python train.py --num_hidden_layers=11 --norm_eps=1e-05 --positions="rope" --attn_scale=0.177 --extras=["capped logits"] --init_std_down=0.0 --optimizer="soap_variant" --beta1=0.95 --beta2=0.98 --lr_head=0.00506 --decay_fraction=0.94 --final_lr_fraction=0.0 --max_seq_len=2048 --dataset="wikipedia_en"
Each number is 128 + 24 x the weight over its row's rms, rounded and kept within 0 to 255. Layers, rows and columns count from 0. Numbers have three digits each. The size before them is the row's rms in percent of the matrix's.

# layer 7 MLP down (transposed), 768x384, rms 0.16, rows 89-122, columns 0-63
106:126162118124179107167150146149101162128114149156130126123116033127135102118125124144150113146095122145134109122095159090122056103122119084136097110138134098123102117107126132109122163133159124
108:155125099128120114128154123134120117110168118173108118196120156063094120145125135140086125122145158138137129154138140085147120093157141126125101106098128150133139138135130114139125129109121150
108:141133095132131097145146116118164121069149133169117134098138120132092104119092148112129116106160121109121161083101143092131112127141142112169081084164115114138108094092114173114147099104159167
101:129107105149209129143109145084105103120112127123102130117123113157137160110123148136123125110109162131067126125144152129145094155122086153044111126121085162138145102109128174126125158177159126
100:121125121146128138170153141120143158134125144148126113106169177162111121134133106169162095120130180099129155103100134155072107140182153115126113129133091099167080180116132094132127143127137127
102:133127096162120131151145132100131042133145109123119128151115145112157152118141140117117156116167085117147107093140180131141075122109137137154106127125127151115136125106134114130186116140144123
100:140100131134114109144128107133165149141152136210160111101143110141163134101177150116130135129168118122123119118099126127159117098113114130145132129185123126131085069107148134128115108125145093
100:154139123187116123172149130098169096107134125139113157096103129129162092154152121130180124124135141130142157105095152106126134144152130077122094114136143139147083144088129149107178137154117125
097:129120125090104106174146090162152128154125135152107087132125129150120095140112144115142137135130118104151125146199174117135124109132146167072134114096141155179162137098094149150139098183105105
105:154097133152118161150086102129135103130132134146121100150091121117138120123082128113152123128160115099153172131071099087102148180121131111113123142150059140119137179125146120137144106091157147
098:138128106130131151117123122150134135116136159140109127118161132105116089103129164073107109133138108115144189167124104118101132101150177110111127136118136110123168126159144138119175143114150131
094:158122144099169146117168128102172137146168119123164145113132136134111137103112112081121133137143152089109099125123126084164140128140044147117140095178147110143098151116163133129126131118106113
105:139133149149142132189130146095099090118088125148089140093157105156154165127098151105103129071102090116162122118114100136094175118105107140134113121133137112142118177102081123108099156192094112
103:124118153137123136096101115110131077082141154113096149114141155117134144112138158140101146145135144129104114117104196154116087152171135152110145132194150117163118133107134091117088093114119123
102:149164130117179150077122083109106091108161155133144121143119121148085162124087110138124101119133104122141115107132108102117128163133121146111157125138158116122126105084188113096135122142106158
103:141110140141104107121139155116169130120138111126086122115127141127118140151104145150141171171101140138104086186168129145163130120099104138159120143111124118128132124133133078136142147187088128
098:109153174139078082118070071128116155145127138192088141148107099071138130167128132088107117100137139100157143170126126102114093133083123103109111107123123174131128134132124124152114091151101122
103:192129150102134114126125122108102185090113151129132124127120155108131096183101095070124134110108102078128176132168194121172064150177107137122124141122131163106132128183140109110160135104137134
096:111085141193161102130164088117147135143123096139163152138122113143146138120137117120132088120133136117111119112173149103104139178151106109121130112129122101129124141126137118110137135128140163
100:143146143169132147126119096120131081116157097104181106102132120125131094228105143147139093157177123169140126112208125116155120137149083167100115143159136173114134108093130094103111147149117130
102:099142132125122134112122139144117140130124110140132106134123139135090157123148109121146132107119148083134156125134109130104116153146174115109116081134132127106120149167135140128098112156094134
101:156180129154103116089136165102116154097146107163135144140133125115134170140116113124172154123131143141148121111138091163122118161172101123099085149097103155144141120111086148077123097127163172
098:160119126180123089160163158138160148117132138080132130126131109155096090153134120131170134118155184094109123117126178113110123123154121123106140135133109107130137155144150110096137191133102123
094:095115159196161158102124144169124093155118093130143152131150142111164122139111144103064111123166118096118188115116178138137088129117132128090092136107115115093162089131102119109141086077104126
100:170167096149175111166128104122145143135123122136101136139105147105143110080088148165108161127149161112123089124103096085128109103154140126145132142089164137103117142126112168143084119132133083
095:131149159117098150120108120085105116125116208109141123156144210171148122154150090145144145112142133143135120146131127097120156132141136101113097143120117105137130134118178146189120147131134115
102:102125134122129117110114121132106133145132137121113107117115124098174084124104108140157117130133150166137160097115180135142146152161124140092118177089099098111112119105135115157117129133116177
091:129154149145134106160166156063151122107142124117148124098167169157140119148142130133105106136148133137135127102108123146138109105161115148123122146105123135076138129129145127111113126093137133
101:076120116101081106133133138112136100137128164131113123117116161174114190134144160129114107160133120137150132146133138151084116121098119145131107121125117099080143131092133157128098161094122120
095:147122123113173143138116164152120097156101148094134130142132084123179137127120074126142104108143116132152165106115169128169119133128150122116097146159093139148104115092107126207157120153147155
093:099113167151062106119122108133138155120091098139137141159104105102106132150107102128146125155128183090125131108146116111089163150149141123151107085144123167160144138098139124123155137123094173
103:116088120114129125132132145089073139096115135128172126118148084120121143132132109107117133114149136135140113136059122120108135126104085092170115101114108149189138095100171146124105164126099156
103:109117143104131142146138145109134126154104179118097092101103124143066146138145170125113146115116123130133106138125139151095162141146120152132101163088107127131163133116105121100092093135174146
101:125086118128156148132143102118155153129128134093156139110127082103107111122112111170128120099095123101131087132143112110094151129188131173151110095149129156107136136146096137118124135116140120
# layer 7 MLP gate, 768x384, rms 0.157, rows 90-122, columns 0-63
119:109078117099124126124114130160172167134106131159107154181105154070101147103119139138116145134101111132135140142108093133138138151133147100128113096085171173139159126150074125128093120146107172
108:118095120138133068114146119156155141147132148121113131144168091168161111083149138151145085131130131134132134094120173082131085135114161116147103119146104140127123170127113143161130108105106111
092:115161079128152137131146139119157116123151155087146110155091104128104159081146106084148178153141113121134176141176122090101144114155126134112105125133094126159130115137114118152132126118105131
097:145132166136145124139165122094159170118101130121125112144120154105143114114123119138126159124136113138116126132123144082142078147160118140146117114141143121140126147130141162109149073079142145
098:116099132134098145119152141146107128102139136119085128123103117139143111122130140141105148098129140133142121101139153083136102173147081156164092120151088131067129075124146089157128095140150130
099:110134133072113117104126111147153165129131126177120097112146144092150150109147110159117126119154126121120097152152114112173116124067151172132109117130140116102172116121130116090115158147184158
101:155126149142115128153137093141113135141128112122135099151101095152100090102122147134119107120121149086112165173145131153115150143121117119119114106145162086168130155096151133117112125114169098
099:105146160095144098128132152139145092147123103124093130143108115126146108156094111123085130123086142107110088101164112124083144124091174117132068139148148147113147142133133167133094124147150125
098:096124137158154151116126128137164161110114136144137128112143113148113095137152106126141102106131100110130172096148131117115118158175114124108084191126158183117126090139133078078085126137122122
096:126150098094108140132123134168169090147104131156088097117158132139137135146148068116142124126133105132124128154124140163169134138165162131161106137107125173128117107110113171135142139117136120
091:114128127133136129162104132098138118112150174180109150150127116066160137126137098125127109119105130128101187073116067149117103093120129085058101115113112177148107119128164171122123122154136120
108:147139157123089110122079119147113148152112097150089179136089105127128096129148065152128090140126130190130100103120149128120109151139130109124129112128096159154138164130110115133127088124121181
107:090123151115134134127140125147121125088101147139089140113135118106102116158167156102115072105119121122155135107151127121163142127112112097088155123177140094159129112126142135137108110110145144
094:111147150143159158104166120112119075162141136160143151124154175088109101101144135150105123144106141104160166138143143151104123086096124134154136099098077122090114111134078176090116157111162130
102:090113163102137114159135075114126150167150079086097099120110145117113160100115113125121130112131164134125099119155150125121127142165153120104142143116087143105132144088121115141124134129117103
097:152176188117160111122152081112117151159143083146092093143159113126124127139135111119129106126173140104092126107143111128107146170125136122121103133121186140130142142104162121146089123180139117
099:189146147097127131099112096156103148094117132120091102200134138193136158155101145143131150163178089121103148145113129115145138090117130138123119113075130164166125115120118133152149155104169142
098:165113139103149125152093126124137123149112124120140164089157128113127115145107119122100164154154135115175101099154157130128123135121126123125106118135125147103126134086104133122116212108087112
098:123102181132121168128153123184101109110171143115170093127114089154101145142119116122127103182120123146141123155118091150146113145137202135151116137156143141107122126165125094145142133124130134
110:141080135132110117119162130081095156107127130123126108087159129088129173198131116121166123112134151124097127112109117109146145125115138124155177108111151176156134113155120113142159099092164156
098:107179087150125111146135148080096094149148117154127143099095141124150094126132123152100128090125133157108116089140128140096142125126119180114137109116183150181102158151118178126117108121114132
098:170157121151134049185128113136133176132141102102134094124132147159108137158127111120137120133098158090145125113101110157119150136143121088130127123150133109154105132124126067128137121131110124
106:118111138131127095104126103139120158132130162110145071142101101120144152125138157169151188131145168122104138095148153126176125120122088120100100119128144132094082107134124115095101113113114134
104:101139157162156141103079110112126134146122136140149138077169119158150167095137108134154102056102098110107165104105173133150144131122142155130092104079140105148152110150137143150134170103115117
098:157134112110164082147129107105133156135164141136150131115094133133147118132117168064097152151109121113160143101111115152144143152160131108146156137134117108119163118137104147158100147143101113
104:147151103092124120094179117130175111139129134120102132109157149144138122167133133165133132107094161129127145101123155128116171112166170121117139105142118119139073082134138118146145101145157158
107:135102133148156141143119170155120148134111097142159115104113157156081118119100141171130132137102078142115115137110114121173100142134105179158138123132153130115125122147140139137157113138161106
101:179120103128114153150134146108072124121139129104142136118130153121087146134119104156134105151140124101085117082181156129141125134141153139132162124100129117167138137148082132132182116107132128
098:124104121195162145132135148131157095159151130107131161085104098087129160153151102136155098143112128128145118125166193073130114086122105139116131118148111122142128104123112153127138131114123129
098:102126119160129154160067118119077170121147129123167127105128126134110135135110137104142135111140162153170137109124138135113122170096110097150093155130144119147138105107110124161146082135129124
100:147137118136151110166113128117124135148117135125136097100137099154126121116136085150116109167074133136142125136127109130152158127112116104132112084107115160128180113097118124121103135118130131
101:129086171096129099097147153195170120097114100119122091123116136176107140086142133155102149138171128145157151081124162077127126138187132130124190149160105097157160172097110164114124131083130105
102:106133156158104131118129146141129136082131130169146132134154175111126179106159124143117131137132107122122113123118150154119157160086136151078146120143088155151148098116136144123125131137142152
# layer 7 MLP up, 768x384, rms 0.167, rows 90-122, columns 0-63
121:155099152163106113134119122144142108090143166087096116117106105152122103126136105145129131168130141131086139117134122162154136149117141106131124126188154127184087134149122098096166090111130127
106:131139137134141092160155112129124160119142148163094135117110146155112113096137120157114142113141161154134175114144100113125126124120135101112110117166129135151092092108126133148161157140129138
097:119162098090153143115172148139164139129149118118129122107099059130107106135117139069140116153109128101071084165146141120113132165135114112114135116122157149123131112113142136118115137114084121
091:124135153163108149116079156153146114126104143162093091149157114169104105126133156108140125153119123091133165155118126125121120153163113132145136122120144143097094148048168163113099157095123152
100:123138095146139134116106097125156107132146135134119099135115123094139141136138125147100171116127168125112095108139158138117143177110134145124122148148122127118120112128118071149161110165144135
099:121136111133168136109103171153188150151124143187090142123131114126114177057109154117128110118136156121113108134113112136168127129095161128128102104175163145159120129112100152147122167141147156
103:150114158085138084107093170143127144116085114092112126122106104165127097112128125115107108124106107070140152157113131146112127114146135101136114105144124077157123122116119148121142107115121104
102:061133135116150112149082115142112107167098134156147152108124113144133085139127110133100132155170125118116110126184125132107111108129136122146143118059144128120158072120133095073136147109126164
102:091173118128096113118127129098128147161118097155122120142072177091171165138147148121135098165147134158115170138119121124140103160117120151131145166129123157153143148124072132146189082156131118
099:107094155140099115121121087139115091120153095136110101110158125112075106116107102146138124104140132155118165136137126167128112111155127109122074095109139120124142106156116103152131157126136079
093:100145119105123131106119135104180113129111174139127106092080127104112141118139165137138122138078124115149134119145098127144147118119172132113094144118117140112126106126145101143131091127104079
106:131100096133152169129108090137142163155120121115156095145149160148127141124117142146129177111180153093132153140163127125135119096128140132111163151075107121109165136112112126133149172152094096
101:102119130150129132119124109134120118129126134119162131124195119121126114150104157112108079097144124169144132120128116131157095158106145089153152141129139086192109110154156129134114145138144107
094:106114114101110155109082088127122056116130124117148087115104139137100104110135107141136137133114161158092128132121128125120127153154153124141127154141148135086108136148103128148170094144109124
114:142109127126137134148079150161083097088113151120128120086152162133135141144147097094148138090150129135110159150131115094127086153079143150119145188164093104178132120145110123138159106146129123
098:128100121132172099096085128151092110116116119125108173149142107139142100171138108109116051107140124110161122131111150127099141181127118150141125097086139133124118095163115145073113134136131111
100:126164102103154138106152141114122118137163147148129116127152132164111175145130155108146079146137108113164125126177135142123104119137144143185106115146136092103131106146147110166135102136118133
098:148140114130121131102108120150100149074122092165148142058166133077103139136164123118129118082122139102141100133141076122094129131101120117103151112120156096111079184164132139083135122124157146
099:117107138150143143139129119147152093145123111160141144142105106151158163151130138125120128146171113131159156102160118109144119160185133108147152074152125113117103081121158139175129143114126164
114:120156128111139134120085122169107132122135155165141109131106170152139112058106112147135100145166132131090118142093115106125086123128105159133141138115094083162146139154112123105121132128130109
099:083158139123142102086131125120180166133117102116147139148110176173138176098122135111175167178137156089162159108135168176138130131144132061110162104085138131109103106142113120152143135147126169
101:150085071081086068128130129117139150077128122156100180184077090116117118082117115151125121137096144123149142133111130152130122142138111175144171134145126140103128124115150158127115161144109131
108:087140088161141182091160113182106113118137133148137151141155123166145175131103151140174109121138161134150149126122109105139100129105119165133087136112097168111087116188167130168150121119115124
103:128129157159117133123128160080128151118107125144112139088152126141146160164152122091153112086165131056135149127134123143142135172158117134136128127093126109089117114094119109147158150131102099
101:138118143112109138164128158153121128140128131139144092130102187168117115110146137134126140150086176135109096140097146104137178129140140131114134118158136147121112156147084120111087155148170149
101:136130184126157088099074149110154116103148135130125142117134128136116072094143185156128116130112160113146112146132114110106147089113100150192155107133118113095107131119150074148097164116133111
104:126121113110085172143148113157125118089098134123113169146117170127156154112141149134133176130100105149108150117133093125149129119128184117136114139103122149131145124114126087111145129106188127
104:135144151101101127124125161119152112115128099125134116122147143105084133161128155124093152131117117151122134109120099174093098090110175096110131117169108109110156126143096133089157113120109117
097:137126104142112166125157092128118130118151154112104125162129167148106101118148163150121154168136119152121131113122140128112119142133090132128115128129130158127117151146161120113131143110151114
096:099114168111146104162106137116134127138128124147108108166113153094121140153129132123110113130102124144118142150118162158171076132103136123067118118152154099085121155088129146124119167181140152
101:171151141066124115114113169107130100135085176148143126112130118085125133123141121163113115145107129164132141125099141126138108087132135125173119136110112157087114124135152141126124134129134141
097:083148098185140132189080158157106100151133111147144062161156095182098143113119125102115125123115104139149121183098085086118139128123134129130113097133135133163122115124140118146106140133101123
100:145137140151092157122120127134161133141089156146153153113104147125120174180165076109097120145151124133128135088175143140160122137124140137121139134084142145093145091093106145135129152097140165